config.toml
activation = "relu"
rope_base = 500000.0
rope_fraction = 1.0
optimizer = "muon_variant"
beta1 = 0.95
schedule = "wsd"
train_tokens = 97330000
Each number is 500 + 50 x the weight over its row's rms, rounded and kept within 0 to 999. Layers, rows and columns count from 0. Numbers have three digits each. The size before them is the row's rms in percent of the matrix's.

# layer 6 MLP down (transposed), 256x64, rms 0.138, rows 157-255, columns 0-63
092:458428507514482473512549672564443514501471488504503516436476493508550445424513507486551596538549445404509533428522533400537453481441549460525498590481501489486403500473513484583476569571510509
098:447476451537583439423490579488441542516569541466449430428442402521473526511454559524440548469558517446465524471541507561522617489562447507576426496458458508588496494434482539488448512583541501
090:553529495409539497547525614512538563475494480595478478552613495475496503498446529414463440546394497492519544435561520546478554398515589449500448518438448447486524525435458449477490458551524555
102:583498468530491465417561541487540483562452460475495465519547583515532491633485403523487448572453474599530490505411475425466529504504488537475516455512430506473560509451460489599567473541542386
105:570500619511459477384517418432476561464486371497525480444448456550414539470486546553550484585510564451495479499529425537474531458546524545569486467531525520485583562529503459493521468414538503
136:469539517438467510511459467488556495593465538482586466496590447469425483537391482488529553489404484529572554509392625492496557410462536522468519505490497504541497488467612419547521479531456526
103:455526572428488530449596480503531519524519507578427591465546594490609478460491457529533418424557549499473496448495435451422429514514523411513521602482461568420506537540512515483464481486442528
133:470384432544518447592497454585511496479494501556466403455513462498584471481423588483580479530411480499596461544572540490470545521526490463482409476570461467474518476513521505506606455550540496
086:641546537392487469481524480462434548457464508564629592556491513488463521478530467508538563529465484496468546510463559512427530447604497421534433524508487474491520535425422450524473430513449486
092:548507526538500571555532403513459503568462524504529505502565435523505468466487432577427550487418501463480434430438521403516469509599447533505461401443559455550519461584538509527556581433556516
101:454481479466472547574447447463550585466527477560552518520426522492518473528480494511478472410467558438327445534526512495473551451422461412497570520480488561492608528507553525544520508515517604
095:489522503485671496497519518506453445549523542505466556419512513509412443483445555487468502462518519425511552588506416454526523456548530462547429513480451538585467649485468456450531521458450490
099:461519601588478442557532579508466402489474524477623530522469550554528458563525473509491457481479433463547477557403533459532453585476492501524487414506488508476448475607433452498460572438462539
122:518403465447426519510556514540499495542470417581466528452478486421385396625526517515514468550464507498501503512482495529512474556514426519470488477509571551493554485444410508613543561561550547
082:470492519491453572459462492494432482523598440531440445442478538434528516489596464507496569549463463430506511555503472516545451483491518495450576646559444499489561507501467434382567540448590513
114:461563540550412512509540520560544615431575459499477514495525487519524524385604383483469512522516558527478512527448506450438475433597431520449557570458535535503497433445527461460497505462558466
095:463459537500528574565442450482526425474498509602479535561422522496450551456555601508609426498494444575476415489561433505417506527534506441530549539485523436506444555552440501462460497553522424
114:475512500474587544335525507566527445524495345464461428489486547581523463524547500458495505450565505520483482571513438557430505505512507426507477550554500455532485601476530535519439549530438527
095:547516491591580464483507468411524560477568436462482486506485426581505509473474471417507516467524538510450551453571538505560455447603392432520550495493501450490394511439549511440495559598493553
094:456454493579542414537487567497527482440470527418458514588548501384589484504512461489502575476553532551535543531452520511396427549547489478575576500463541533502542451464516426423535471523505400
094:448524498560562470528606456385444432539515497471542433546486517448512510525506495481548613535588536465383541481513452547533496417541437507479452434560518435499411550584485497490516521472555485
102:433582559505491588419499447491526457489525462582492473569427500545402504606517456482440548551543455535461438537419492534459561534534483508478498455513433547453467477423508527561487605421520545
098:467463591511377555523438522466449526466423473488433605506520487531520521464425506519565460491479470444449550530527478503510520470613536476491456532580577450533475428407450535565502557483502601
105:508487623471536467422551358532446558550437470515448474588554541462528583480460526534493510484582543497478510518556511534533440487577455499389469495461509485433543478580498521476441529496411499
100:428501524506459467488522387533397508561544370462589478557502519565599520464512553491580525523505476530464529475536473569491557415513495406495498496449450494457501541539460460539461502473518626
105:446507627571521507454491523416469559598503436542440401498482484450540573520561507430502508558421508491492492510548465503407491506521515518524439412529459568455557528541574479408488524577524463
079:624439452480523467523494554506487497430403528387482555540490480523405483521487499574545482523442462497485533559556526442432477507478514444612530410524602534505492556556500465527509517449399497
120:589474559464522534518526451433462510413460561458505535502557449466540522542478401528572481552522450558547450461531476493610502589451461475463488471519586520473530363490498425561541563438469495
093:659471583533536517471500452460479501415440422439539512495501517467514496483528459552547551544594481505504456575494500489564470471478523451514453439462510511478523531510584497474404592551404402
093:507440558429533560485537505438516470512516462555517562553446464538510486570516567511402512583545481505426469521488453506544551488455392414538479463563508482573486533492525427406476616509401549
083:526551494605553549523468494509529475471478534508533522475427533397555404492414513478590518477486499385542579570494511404562502488473521542416502539578477419489476587422566489507485477465485471
124:407535617541483432510482461498496477533537424494530562561520475575562517462523484466410444545530592481434500389498513464625510466509514535549449409487515507508586468522501549485466512448497415
090:469462452441499565518513562504460527509495526495501517360500389515552579453525542503586468493475492626510590553471445476484421476546501533506498476493546551562466541536473543409407525558445445
085:452556571541530472488420460461502487430613420512491476480394416512454584485503529525547587528532534504467479442539481502539531466438518468425550528476485413494523582478631482454547484506481575
102:498496489437502591508492450565528442531546437452436524405584516534557420524446527432536566529465568468422461532506481480447563447505545487495497548397497455549452491629499557512534566478448559
091:422448582474526519512441363477453466538473557426570572482492449497560540532526457499555439525498507597515546537535441535484444433471450587455507548551566449437547510454571422485519491546524540
105:459546473580500547490527499565523445453552481474607519450502391511550456510441486457520382415557406522462549468561509566452477531572463598578572546492447498446502481496502467458528497564483466
081:454462578448484546498445463453535432577531559530540633556532533473480555457501506518557564530592532553474476395457428519484407508472518531485503513545518443485509553441484409465442489396458534
106:452440466572482540522555606437462420501514397470538470576513393417486436493517593447548531522482518505505545483474554510493432566398528525457553429499467547511547601500547519511548507457475511
093:578456478555529431540457488484514442493537505577482486551478468502445533420559521582550570573531472491594516452539477425437507475490470398495577474432517491481556517499525388402433581508477555
083:562459462536520558578477599526505584476408482528503561501554556482478508421378552436400479419452510491445483516519551518473499555522480506472452566486398469498446518464471524499600490543575538
093:535497516498558477475548435586408520537451505497497552513471581521575563558444366472444495464548498474483500472422597462549424473547446571479512605466415493507481479501578554501429515535482481
120:525473527467471475542449393456551495570516527448483460371410534563510509466440445508505547567537473506497409536520519393519471503522549545593528551515522522557493549488530496484543523605389435
076:547513442482582509437535428477520469542507535537618544554482480540515410530558484427511577493508499436395463468472527532479461457476490447529559431459512584477435468515502499586494648452458516
106:353477548566509498381518571497538513482556458494411566549501537504467534517502519430415575449547449546517500432489494524566491500443534464513430558481507518501478516522521492415543639461535479
119:399509546453463514523510483494481557531502462542444582543558397582535579514441507474541443485358505468544534541461561494540534601408479581453466497482541447488435519487488488518426482464562537
106:467535397491493477555518411591416491422458553450545504495581567478620507519495455522581564440497502510510451435480604544446493547499466442505520504523474519525468488560422460534555402546502473
112:513537539519420468528493628505567582588479527570523490432441438457481511533536524414556454541399551440512497514524506477480445493500499481442467474539361548535522533514525455490514497583494392
083:574553484499576524519482525496485532384500474529539477471537504547477559487423607459558565513491515519445532491547392476426475481387508534534582468488519440503366595490464559536464532481465521
096:420482530472530412482467530542490497551529513408398510471542509487466541454497510419538506537473414555617539616556571512436445522510517622485585491490438464462471475498496556445471524452544511
081:561493576573488441495522480563596493446542444498538452517527410522519461392492551493492552573608444482548489543489531389482488571484557480513534441559489544473402501500476489430529476509399462
086:411506527440426540506485509515503440559471477484442570528534514530484515477462486440564458476449446500518562434540628515506467557585536550581550455502540524417470550583445510459551497498393399
081:600578541468455498439557502506583486544477472404458447525481429561471504496557466544462455450500481506474534495515538552578327555549544541504453443502534446556559414518486530490513478516518417
093:476486345493437527503503449476561552490509587543407506464508544501564556451471500506504487432470519549544415510516457469580552510522548492541409533465470550532433538533453537421463572609478442
125:471462558412415518471463479528417531531508452464497519511512542488530499482511467482496456472501576482603463557490504546614443599482525548370489508568455491506552490457375567545557444538483560
083:465483553565533457521595460495462412469503509566536546472554491557426492464471433518482503403505470516492496492485550587543447386541524443503448556344543548486488531624503481508541541485519505
081:494518494595528450529480504478587493517535423572509508547555565466438446497540421493509491559548499485520449554446358549441535545475507460586474418486519522432444615509486552445465505421491549
109:500533484562531502585474566446507502511515506494537504444527556455555438513521463459535450384517507466400476481577576566431433525499448456534517554477462568561458424482598474583450483544485389
105:508475524431582582462380465559452522454570419488422535502556545458503520521481584491501519508495428484474543546473575566476515523485456414543439519497592480587434467537491577493452495407549515
091:400435554526555489480564508531452584533570481452545560461474484441524444559555533554405434452545372454461507501481500471600529494493446393487550577562470536511501475572473486471492535541492490
085:389459421580524493521493503455524557450554462519532543525485542511470541467458559426470512522531468499474472369539388477480478581517436595504492548566575545536556534448411517445483532546440524
124:462480463539540441503481657501551530503576429458560362495537406475411480514478536450463461539542533540568550508470490465510525515426524628534499441477435499483541480547484503466514453522492552
092:519484592558546508514424440529527579517565574479525529497526529538496529456448439593509495430444534473314522528496521502470416476504568493494497556446501529564563427471498494564444467470495425
083:495402433492529462496481493591509607545508494488484505498570477431497565401502468565572484553466503567478495461468524373415491434561482504532481600481521478531444517487550590529527484550511403
091:534557444565464403486525416511501433455500485524469501499453491542445472510529475507549529463563494514486460505474589593496407507451429594544577416557550574358550451531466521529525518477491555
102:509526498584517464525411487544507511523465422521525509442545574543602492455544504528419493452487582365463480537512525560478462497441409509439482518556494533421462503548537498557490403610544481
095:560588525557498504525467592468508481391479446580523583480444460541481450518479502447440527506431501432552561582570556469485422497601519518565531418447450500544546464547487529431466491457437505
083:538499571425372520426507593475507507440522507531469494409630556477543492510492473522479576506521591434514487479494541471518479540549506471490408463467514521409547488569472492456389577520511538
111:538482418414574455550567556500468459547449527526403538537534542458506483548446580483502524475515534418581580515525528457405544488453510523522467430514450500497522458495508416439619431530580487
101:516459565627490469542519460398479540455512475447489474482579508448531465496517563478509426424521598471555586543506500463510558503512393495535550387536434453461463495465487480539491543526551603
102:544494490463426437557548465494550561480445550503497445410500509473461558467430468517421505525486492581577448565540411562532527506463501534462442538559452466442495541417506464462568543555582625
098:514539427583424530569465563505516507441550437574648492443451425500479512503497381513523465473545479584528575492490457484440558455514477538529530512540525515557465446436490495574416518457466543
108:533558463475500478512545390433536375582470545513527488529479412412436513464556475564571455514540524475469415480445451552414438500501546595528542510482528520528542555460493566518484490594543481
104:540490540490555487387548482591478414502500418499425529428471567463556520497460466480513564605481465548533500503534537558561514506524452520526421509444615443465437464444543517566526453408490549
105:557465515489473551428541553561494466482482511506518546454558517532479477515505484504540519450549514435457451471498469399419569554430595445414548533465502624604440471467520534547478501593404474
103:563512429550519529532528489523459503439467514520465492505453520545419541492483406526520542405458492482482553528510549483545449517474573553386538357518589499403536438513539543491588444453573504
092:436470529561465464509528509511485517532556470565415461553591500402446489470475513545540535416548395444559458531589526604514551497511558460537561489414477487518467588484495550397461459477472474
100:553496446504464454497578516511554516495557515410478542507486554510444526506638545436569512371464468540481419479559536546434564461434486531440519494488527556499464405451550499493555460539457591
092:495528547459529504536479462504428568524522514515514503431505452369404485539531442508510482533416551464483397467479521567483407579522414488620551520540547526571507496417466547561476544527552500
105:478581397463463521453462490511624526520490521480479433456426516507408523514458569504446420555566540550529519450457439433500554564502554549590425512525515466598468456507526486565517441552508452
099:541485428567492527511420416510430516453572496542416489505496540518477534499516635511469512450474431485591527543429392594484531579568488507487549412430508523408465476527544511498517508489483553
091:537491446510432469495565525461445549573561475434518523457462517593463465546527450500481531491522477594517531443551543477369537552459451555601413466464467494462472510562454469569431468464606510
087:465487549485489440472556428543506595626492471525469500454516529509490488528505565428444477523544486564542413440595348485458550431540502510519490533587470524516430461494492527555455552435461546
119:420553505410492477443512467554542468547499545552470575525572504462473458514426568507486503601486576475397469505587565526438490501575456498546574505487494513560500474425426452462502419554413538
096:426541602546551518423472516472514518450472508465465537482520463535506482456582443507528505467407539389448470560500529604491510392611533500552487488516560478482568448589468509455472595461480500
101:451519467593389515525464529476436543570502526458579405397393491559536556532536478525464506452467498557470480595477486446445459557443499497475470494562494523471614456564500509482536501572551469
097:508506570467524479451394492565528574487492409561451394457491540576461515482433535450626430497553506471488454470538501435546511490555552480412466474499550492435528454540470510482557582514590528
098:473534412505518537492514489567500589476419502424560500544479491538513498461503489489574484484596447560432473539490506477516469456449407582477554486496454366543476509513589557528491392474602547
100:593477429563537514503507460567483493483400481459462474453509511518595480513542412527475498453543542362528490459540540482449559470561572457630508468515494587541475447490523468520411560489457467
090:581469514653567454374569543450422485509506471472534528472520556491504498485456575480465578491492480471510486517467552513523393434531500510462529487475570489526514533554435453429517563557414434
097:574541508540463490473431430529437507481460450498443528547484593584558451445570473514492480532431536469432582546547503439454456491655415417509448542585545485469471526507528517474461538507509538
101:582485536520444482499506467533576430514463508478598449551529505466573499390446412533643507517500490431508534465461467491510462435492555561448545573485521503460485600476486493533422565532415511
100:465440571476452625502533521487432476487498434520506530436530572464575488483387461517542406506482471594465477549498544527600559532521578507425471565510459430449545478455474483515468424551515553
108:536548629459519533443497440525506465567519455507554478528441555538396515575492499544507476583441524508529546485452492552445502424477402495412523496580474522497472594496485482500489465406426598
091:568550429488555517424515468543513513521435495451465481511533497523539531483482547479444480516527546464509469570540405541459464412568485500581502583509395470504508568482519452414478445635587414
087:525455566461489544385584485527481455562622484470522525432516483521425558510506504516523441568536531425512428523525512505491500572596553506524392473516433556507552491422401464475556511449513457
104:425472538513524574614416420497445548433471572492478442489561582474625503502499479522434431487429527523500517555537555505531505473408482495496473498562515511555486431496528513538498413406550563
103:628510495453528429533515537527521438474520443547484531500578554480529491505498493587478537484502416565430560475509560577477472450516488499481515507530439462594592456517482407435444490351469505
093:506444485508527418561473433538440518525500613541455486500417503618381457464498446492549529517484488493515462469549427534513495516500572541545489423497509528405553517607518597500452552448448478
# layer 6 MLP up, 256x64, rms 0.241, rows 158-255, columns 0-63
093:468412554471515541386445485511449539433568496489469450532475506490529478563502486555517520531494463607458529527570575515552593391568523470434522536463512524548575419441505497395442540474506534
096:502472464513494537403539461534447504443481496414508521499396567527494427539511500511529530513620552497527447470412478542480422592514408395496534539565558526590440491477573545545508525481465547
099:504524513459488583519487508546474511384517551580542528528485379533461518412497633442482571391567531485433454462547478461579492480491465472598508540492520518509462529503493460434471533468525581
111:512530487403543549587569543514461483444531554512506382506503457508417515559473506537497507395437525489562542522440560530423466640485479454516535561487493489451428483572393501523499529515525462
125:431573570436575484542504506463412501468449538461597424546546559562466535504436613471512562497410461557568439549521479433621492432513493516492541492496464482525462453481521428518463506541467495
100:484492541515522445542585455503496550494403463592456600490479527527538521531529528461511482525482431472549551510563492473421536498487462442525551496498453556499511468424441488385642447535383457
121:562416514474408430561535445505488495535537540464463444521523539478487440548466524555454540467463553500513618536549402517579550446480484443466503527453462492521425561515526511457591441631507446
099:549516458491480427535521486533475403512507557507429462527488445497580464435446512506435491446498557544492503469398452538562489491467502493527586624456580531514534427448498558551561500556637461
105:463495587391375517498562502525456470534443464452391514498475444515501538413520496467567612502519484487534464552553469529554443508517538533485502514463539589487505586577479524461512553495397441
101:475428479374477457528473468566508433555563525460491567504467487488500452516478551534490448562554586522563461556456406446566551489549496527562563457420470469475525473453504499478560441613484597
099:487496513469527438481499477542519467372493481456451631503431461536473467489507443522513570441492536556473474540518421422559556564496479489517511518411460498448585506599578485555581539465586455
101:549504477523509566438518396453510471537524523572549493510445463429575507567424556439581498479528481538427520514543569546427533530457508444580505559451596545483457435370493516531444449523487473
111:536495580462415543455528478539398523437561471546591475489440530456528500575462491414491452555507478503662507502547463465584443484528508438538538553501532527451474483452494478471494428432455577
093:541578539495588441525540450496549480437437420591506551543515413557499433485383497457522478514578489527461473505573539435456501495454446538544449411528462484508548432537491532580469563569542462
105:542546539474549514546487548499454459466539546530457435495503539512477565615568457380591529497469443568608570574469448451459497486495503416561522546466446443435443513460563485478505437497454454
097:579525563458457477587499404470587548541512456435502438513555491498495416552634576580466511484550565509465475504455421445505514502469491510501482428458431503551522489403479512531417547549469530
101:422522511498517407488593470528480568393548427446459479521488527464611465545514488524475461405499505457499535542534541442403584463366511494574507452545505505527544507504598501525509526533514547
104:543540585401456611515438570539517503589493505496510547503499440457521518456512610520484500490439492560520496504487482467550481464518412470574445439505559488499618538419397452459421512485492462
101:399528525442486483534482573550526487449446425458501454468381467469497533527467568479542555550615557481517495550468555530488434537473480502526415503520529463401455581472566509554486513553564397
096:560548529531528577494489498541530523440436463658453544438510484471401535414480552548551496401440464445507505483478548516460453552477456518565553578546518474476532446384525481508524520573483480
100:459494400471531567529524489477497522503531570449452436599497563464542497512554594447435560593529513428511494527527528414521492447555562382532531536457582480494433471442488486487560478537407466
099:558420623516546520444561458479532479511532432519537463493467455571505459526554526566449540542491515470504471513571481454457473577459430516554504505528384523613534486542508408455486390493417490
096:472585470416470485569395567504510445485492541584535473454537591484546426534502474427532525530517401458477502496410435495549532533456456534557557535464571523537501476409522487580561557511453558
098:510397579429500536573541473528408582473551508421469479432537582506490464465604546585481524477445451486519563546522514536519503518470506578460486461493550608512512468553458419451442446506566476
099:474464546574446569499497451505608478530435412529482445458529459422563618491492480548466582516476502484438558477565482509488513545487567548540522530467508486436508396489591456447461426567429518
092:464582486383533473400481467505515462499571512582434511511555522536532541542525545470490464474523554491428428483460495500552475541513524471575567522450470511439548441564562351473514504519602439
114:500552480496531488502439509483479555430477468406438434499480586499525414488494480583484516452518510489573518420588459535459582510477479506601568612415531542475413486466524507525493594574459459
080:547516510519526438525540494496506497498561502548519483509384568479450545482478525458563412513389492532504544576501547548507544515546552481485475439427522564532481430414339540604452487451518518
097:502526589514471477446476496546480566480471458511430451481546509599474468444499442537518490452392538515569519554455518538412499465513507446428546407558476442489531433538512496607513428510614584
098:513492473476570437553493471572416486463562487468511529483574581591417491598444504505461536394462488566469468477502461500498520547532506413427458455548540495510515439517497588419512500612573474
106:502516557442514464411490448577435480464518435405396595565538532500512424533533601522552483473517515450583428475500456539595511534409506544522493498456534568515436569452469516499465446487506533
088:545527516425468401453502438544515524470497437547493494559546515553463578483477468459537508482483452465427484487507480578656591500429556499558552503559532476481440458544583369524490467512498461
090:518398549560445532483541553561520485508516539528489495527598564436509426447523416569485449455419525443516559385543501474452532572515441467536477461574508588484497501525388538559479511497523434
103:488513542459484507510504577462468489557507476575457487535528486485544480477591415439483544554380468424489561581524414522588518533452441411542440524536486401565520595464478529542450475549513451
099:442496513423427367540507526529541504533496464485448499467563548437439462579507463478527522536487551492463550482576603557555496488523470449468474542458564492402540553463581356462514505536481530
098:442598539486533494494565492539417558421502429515410453405489504539498499486532416474425523470389550441566488524478568500543494507469526527547494420502484480590602551523527507550477480546594477
086:466562562556523435493506456574531526578466495516547451556500461488646504534490477463442506473585393521430470404599506503500528514461551484464411439504503497484536415430494596495539481502540497
104:467436536471458571405546522508471511440520555510561508452454520466559604464473525445596545548507513493541569459614454588547447492508559498506499552425502435409490537430508466437462412462510493
102:421504465433413509402492483483455434417465596516504484630558528481524524592503432419506468494471456518479578534531558480495474517479493583559470576516543470532463502431461482535586519555532558
094:458443529476492508395450400465526550507415484461566455525483461555483511443536515521517551582513510598495471432497509516451496541560471454480578479536525644464406497451433579520504518572435501
103:473515490450497565483380590439545522483539502588556550566461437590483535479492584552553488459556493488482451397465425446468504496421520506622505434449571494512581485536465495476520479532522510
099:349498493390477416564438506471585464537558472482447578474559523495517513539459549522482528439576410513518581562549454469534499482496606517536530510486542445427547483572477448524515495536477487
089:450515522416534470539470529540520618460461520536509423499579477478507457487462448566452401509496519527449591541593512561447515545483487578429494505503454421482608453503569466457501452490610496
101:481547548501563555433450445502462516395553515424455561578476557581531522537478551549564485467473506569505577388526416501454460496436541532408431501483536384547536508517452511488549489487521519
114:393551492437524502430496470464471526461532427585440514524582602527514437475478445487591458493487527538595551495557520422472413446485510520573517496403550471441450449533541491556538534440517462
104:600451520503460523586518453506470479502575512520512487571518481491441477576506531489439605435502580484493555482511482452475467579490468411556490621491496514402396470436450527451577464492499428
098:493573526412514539517489459534534556516517556472488513473523543470527504532474469477486574394559416457407553437476431643502492512460444501508467499490546369478592496531557481591536464477530453
089:436497529560497514513556519491547521555539547511389484513554546466418464676502483530478501511546530564494508486540515402492424426460512431498485553506465535493606542467463530483460492382545455
092:565502565448417468493578465523495565478472521549526475559394446512474512474494431593380526438495614497426529437508556489554509489456453437504436517531416462475536461483554536545534512503442575
086:505574540509568498446512435515498528633586437514471515532435586513537462538540480513520441538465552481569492432546575434520411524570415506523444412475530429542593461548454497479467470476492475
092:609455503492541420534472488518447515502501430500523516521460448526526459609535539609446486523576606515415486553443442555483558417449446470419520523477540534516557452411571452506541517529504521
095:486458482527605439519468504475504545450498483615480424458400588548483509400509461569564572557480558486514526542541501538519507453504495404573507466474567492471550509473461438501496454364465518
092:484564540514479495564451500492437515401442426517560526421525454538430480549545520561504600567498541472511530469546538487477513532546559371397487514405457478474515466569447599505498503430509461
104:473458555549503461512525487526487508531490592523475403505432489549455425545518510472390501472528532449530578472518493425547607631492432517541545445452542487503499424441489476473620514569463531
094:483447499539572372522530512541537497498489605478587430543515552464534503498555585534532444501518428596478529479481554519478415470430455441520435452526526405572460542444446455533491475547567479
093:536468494520475462548588527517466460497482442491515469412441496501467507463562580573552514523418585552464494492520543470650491512574460407487408480468482475542503399539566423452568481541505487
105:494594494493483538487501526411525535447544561531531565521484418480470543585508541488516561450524540445431556468484486599494404493471446517431533528459531454537482472468652533539463488452466379
100:505556518460417559510529530500482436526494486493503450534504472526487395587533507495571569578473493459527498508469485385575425560612481477463519574475502443483451528492501356583533492498418504
108:518506551465468517528504493505527444549392433539486553483553485378555496533578436478559574531473512550511485494492548410436539593497415478557533495449546499537506502617472357497500502486459482
093:529470572571471482501525400437554545504425484527456443409537487443510494550492483493486473542485375490520547437532539549548422514557530527483459532514509492524521417428421616477480545519515627
104:528405580496426395513488382455480488443573486477536456550591475499496556470519577470577478465560507447471533506555514439527510505607494567495539494497452468515505491445558523480554503592400464
099:412523498465474459502548580555531465387509410530476470409531450542536523452535525378530516589459503542543439484535515533541484546432451460592536450535538459512425581548466504479546564494450541
089:487548529429488491493465525514529462488474448527539445550480526539522460556449500495450479484601437474476528488487504544580468514601518548499497393462534509426611383517474448498533464437493665
093:357497549504501503496538452501346543538514516512554463491444508534465517496512456433426448454483527513518493491455474433653483513504515486531447463478561546444413559499543601489488457553517545
090:514400602586519453436530451499444453467476470496511530542413390457476531542491496500449512539582426523527493457391562509500467495543528484578497574514513551528417551511415537523546538583452513
104:427510571558510565406448420531557547456535443449518535493517531460531459526462524488470528544486482435574501514484455413469499429379511574523539561391544591482550549547502519493497602490482548
092:501536544501548449642500439503520421563498462499434522519514388435440501483547554513519451483565420572426591540482562533495470462419501551563503522445462459539552481479510520545556411462450512
103:533481600501454456525566426549454475482507503487457476493469446402485467547569489545504525497571542523537530523477516426466539428613529515528520422481559530487501540492561504397592353516439533
090:462468430338536535506598545513524549487549429475529475579502566543527512426493467536559539529490509465466399398526469512584499493474545484479526542532505536528485434543558537547550444567416522
098:570470507556412486498464514453478524505528495595499434561497463532586480522620546559584485513553421409409493498490505544544462524509478484582534410417483548550474515528466506431489512506490382
098:435426522495560504484529486514375470517387520472475436578552512604558492473522555538488569576505494492491395508440568528490409477438451519464533484555523496471485445548546572453577457552464510
102:613483651454445577536519501437445549500491492475463475468548553471479472620570525477541534470433468458540522486560469482509488486477494489421491415439449469524402545453599517499459510523523555
102:549528529444438482561422497457438552545569506492523478423542499601497445592619498507547503525532451438535490534542526547460439531483507458461526433401485538476605543554430490447517453469446430
106:481510553526561549497573474500508507433475390448407496637402535493535542478640546523449482541497490515482517542448507534423477437484504486547485488505532477368526578521466442525490460478524531
102:497471551467628492560507457490439544456617521454426460483548501488445527593492487472516525462466457497506497598573438458507424544464519571498533481486511461460514576601529425545433540504454409
101:505423543512430498479505475400438521515471582527598456487484454541500535548555581625489547525518442505480546485438494541446480446565440529510524397482467471526494483533505635543412451494449494
099:525464470478514570441487543470563557460558459608575486491515494456466500428466507526424565566517491470494479613428464449607497522472452532578507533492594490395532427483557500454532449498433457
100:538552579455382547463491497533489532591525518529520455428553439479523485531395534396515495409464450515523540436540443533516524551528440521473564503440490430492512501425486482591608547548527485
096:542432571465513434488542542504466478385543494447549518563573469482462406467579531441530488551581443527483490491498515506518512584439444440487574499549492523396619499467442460452587499518486537
099:512604578468507502518415354477540656500535470541546399446475565548559510525557508495528497414529511549498462476517411493482461550506557469494462471525527519557510518493509444460455536508513421
095:525499520545566465600498538490491526376537568500511478536539543427459536502537584477443469432441544418489447508453421491619447487485610485486533526517480507545462513429535544498525522538375519
090:442485517530561534502463492467589581454392566519554523389514454519493558512494581488442513512524448500450496424513500549516405568541550451512541480511549401472531421440460467509593477551489584
111:489492585436449466571609534500505512525516499579503494488433447522514471471472553508519427516370609431554522545541452383499524409529570538486572517458478530488502501512488440464545468579512441
106:525550529485562453622568519473519477534573476478558453521487477556468561484607419528541465481424440552557534463490426476449470461436475508541511482475419458506544388579464562499540425517518424
105:540477527468604471471502478566545376431451467539517549563505498508526420491474526516485495532549503419506521421548474558532575406595442533498533524536466476525392446441490521530557456490448605
102:508483525448376501515531473451482442549504465578598489548505449463467518394483483446530534517470504470510503485535541533494514581462395487553516504436651569435507510493452417592504543480434499
104:507502525431488501477416550452415431445504442582477598433577474586584496497456482508508544472454513422530565503535472538563485514520387452511532486539587508495496504558541488498473597522394536
101:504529571579523493518497526517521504470490561563466470535511510358441503597535574533507527519428565510431460498472477428620508447390501501520457415477550550488494521470408571502434515499483568
095:509574517519468520573509492504501615506456495558367478564574430496533516515474449515514542555491498495471586440439525583466565451430467461472519501517503513528554534400397558481494423437574526
100:468635497503595488598430494442612448502483563436469572473448496507476483575510532534539538471487411532543537445465464482531546519508497448487510472439564391550443476427519481440510527573523488
099:461496538453546476469543481308575447505404542436521454527484523442524476484564514535447501506521452460544578473518541445520498485476487553464404550506504518566573479487569529469589507588445517
104:509500634532544469553521459455488429431464546602521506443416459566478546497457571525493571462475411566537525497459485477568586546525542491440429481545374451473503457547498481457494486557495500
093:555558585605533432429495518595528535503466473582444525523485443607453535518437596587527470475503519551405472529516542509466463478513385555519449499467461502484503427479452538441479487456546501
091:516476558497453440503474443507436466503549525505567522509479607408381443544561465536589570470531543520460466519454591498507519522475440444456496533443474559506551446497431561536564570388514479
093:480488382469527470591487528532489500453475458548496571556534482523529570515480588512484551423453450598448574475469532474516448583394489419551558563497459447427479447495530606480483535531525501
091:517474583482453489360526470464574446514477460580570484523524377518475565492468477478495626445502495502518517452531497463431448415550512514552483596536469461431512530486430452487516548557466554
101:478569605490528440458455473555485538444462421547507506558510431548533459470517451426517463508388527493497560611507569556465445535529331514466482494576495459466495507530481549521508474508459562
098:555496461466451569395498553434570438461517375540502547555587535484558527543439536568462419505485489531475476540499514432491475495468423465537510548501490498579498381442558449472561517509585508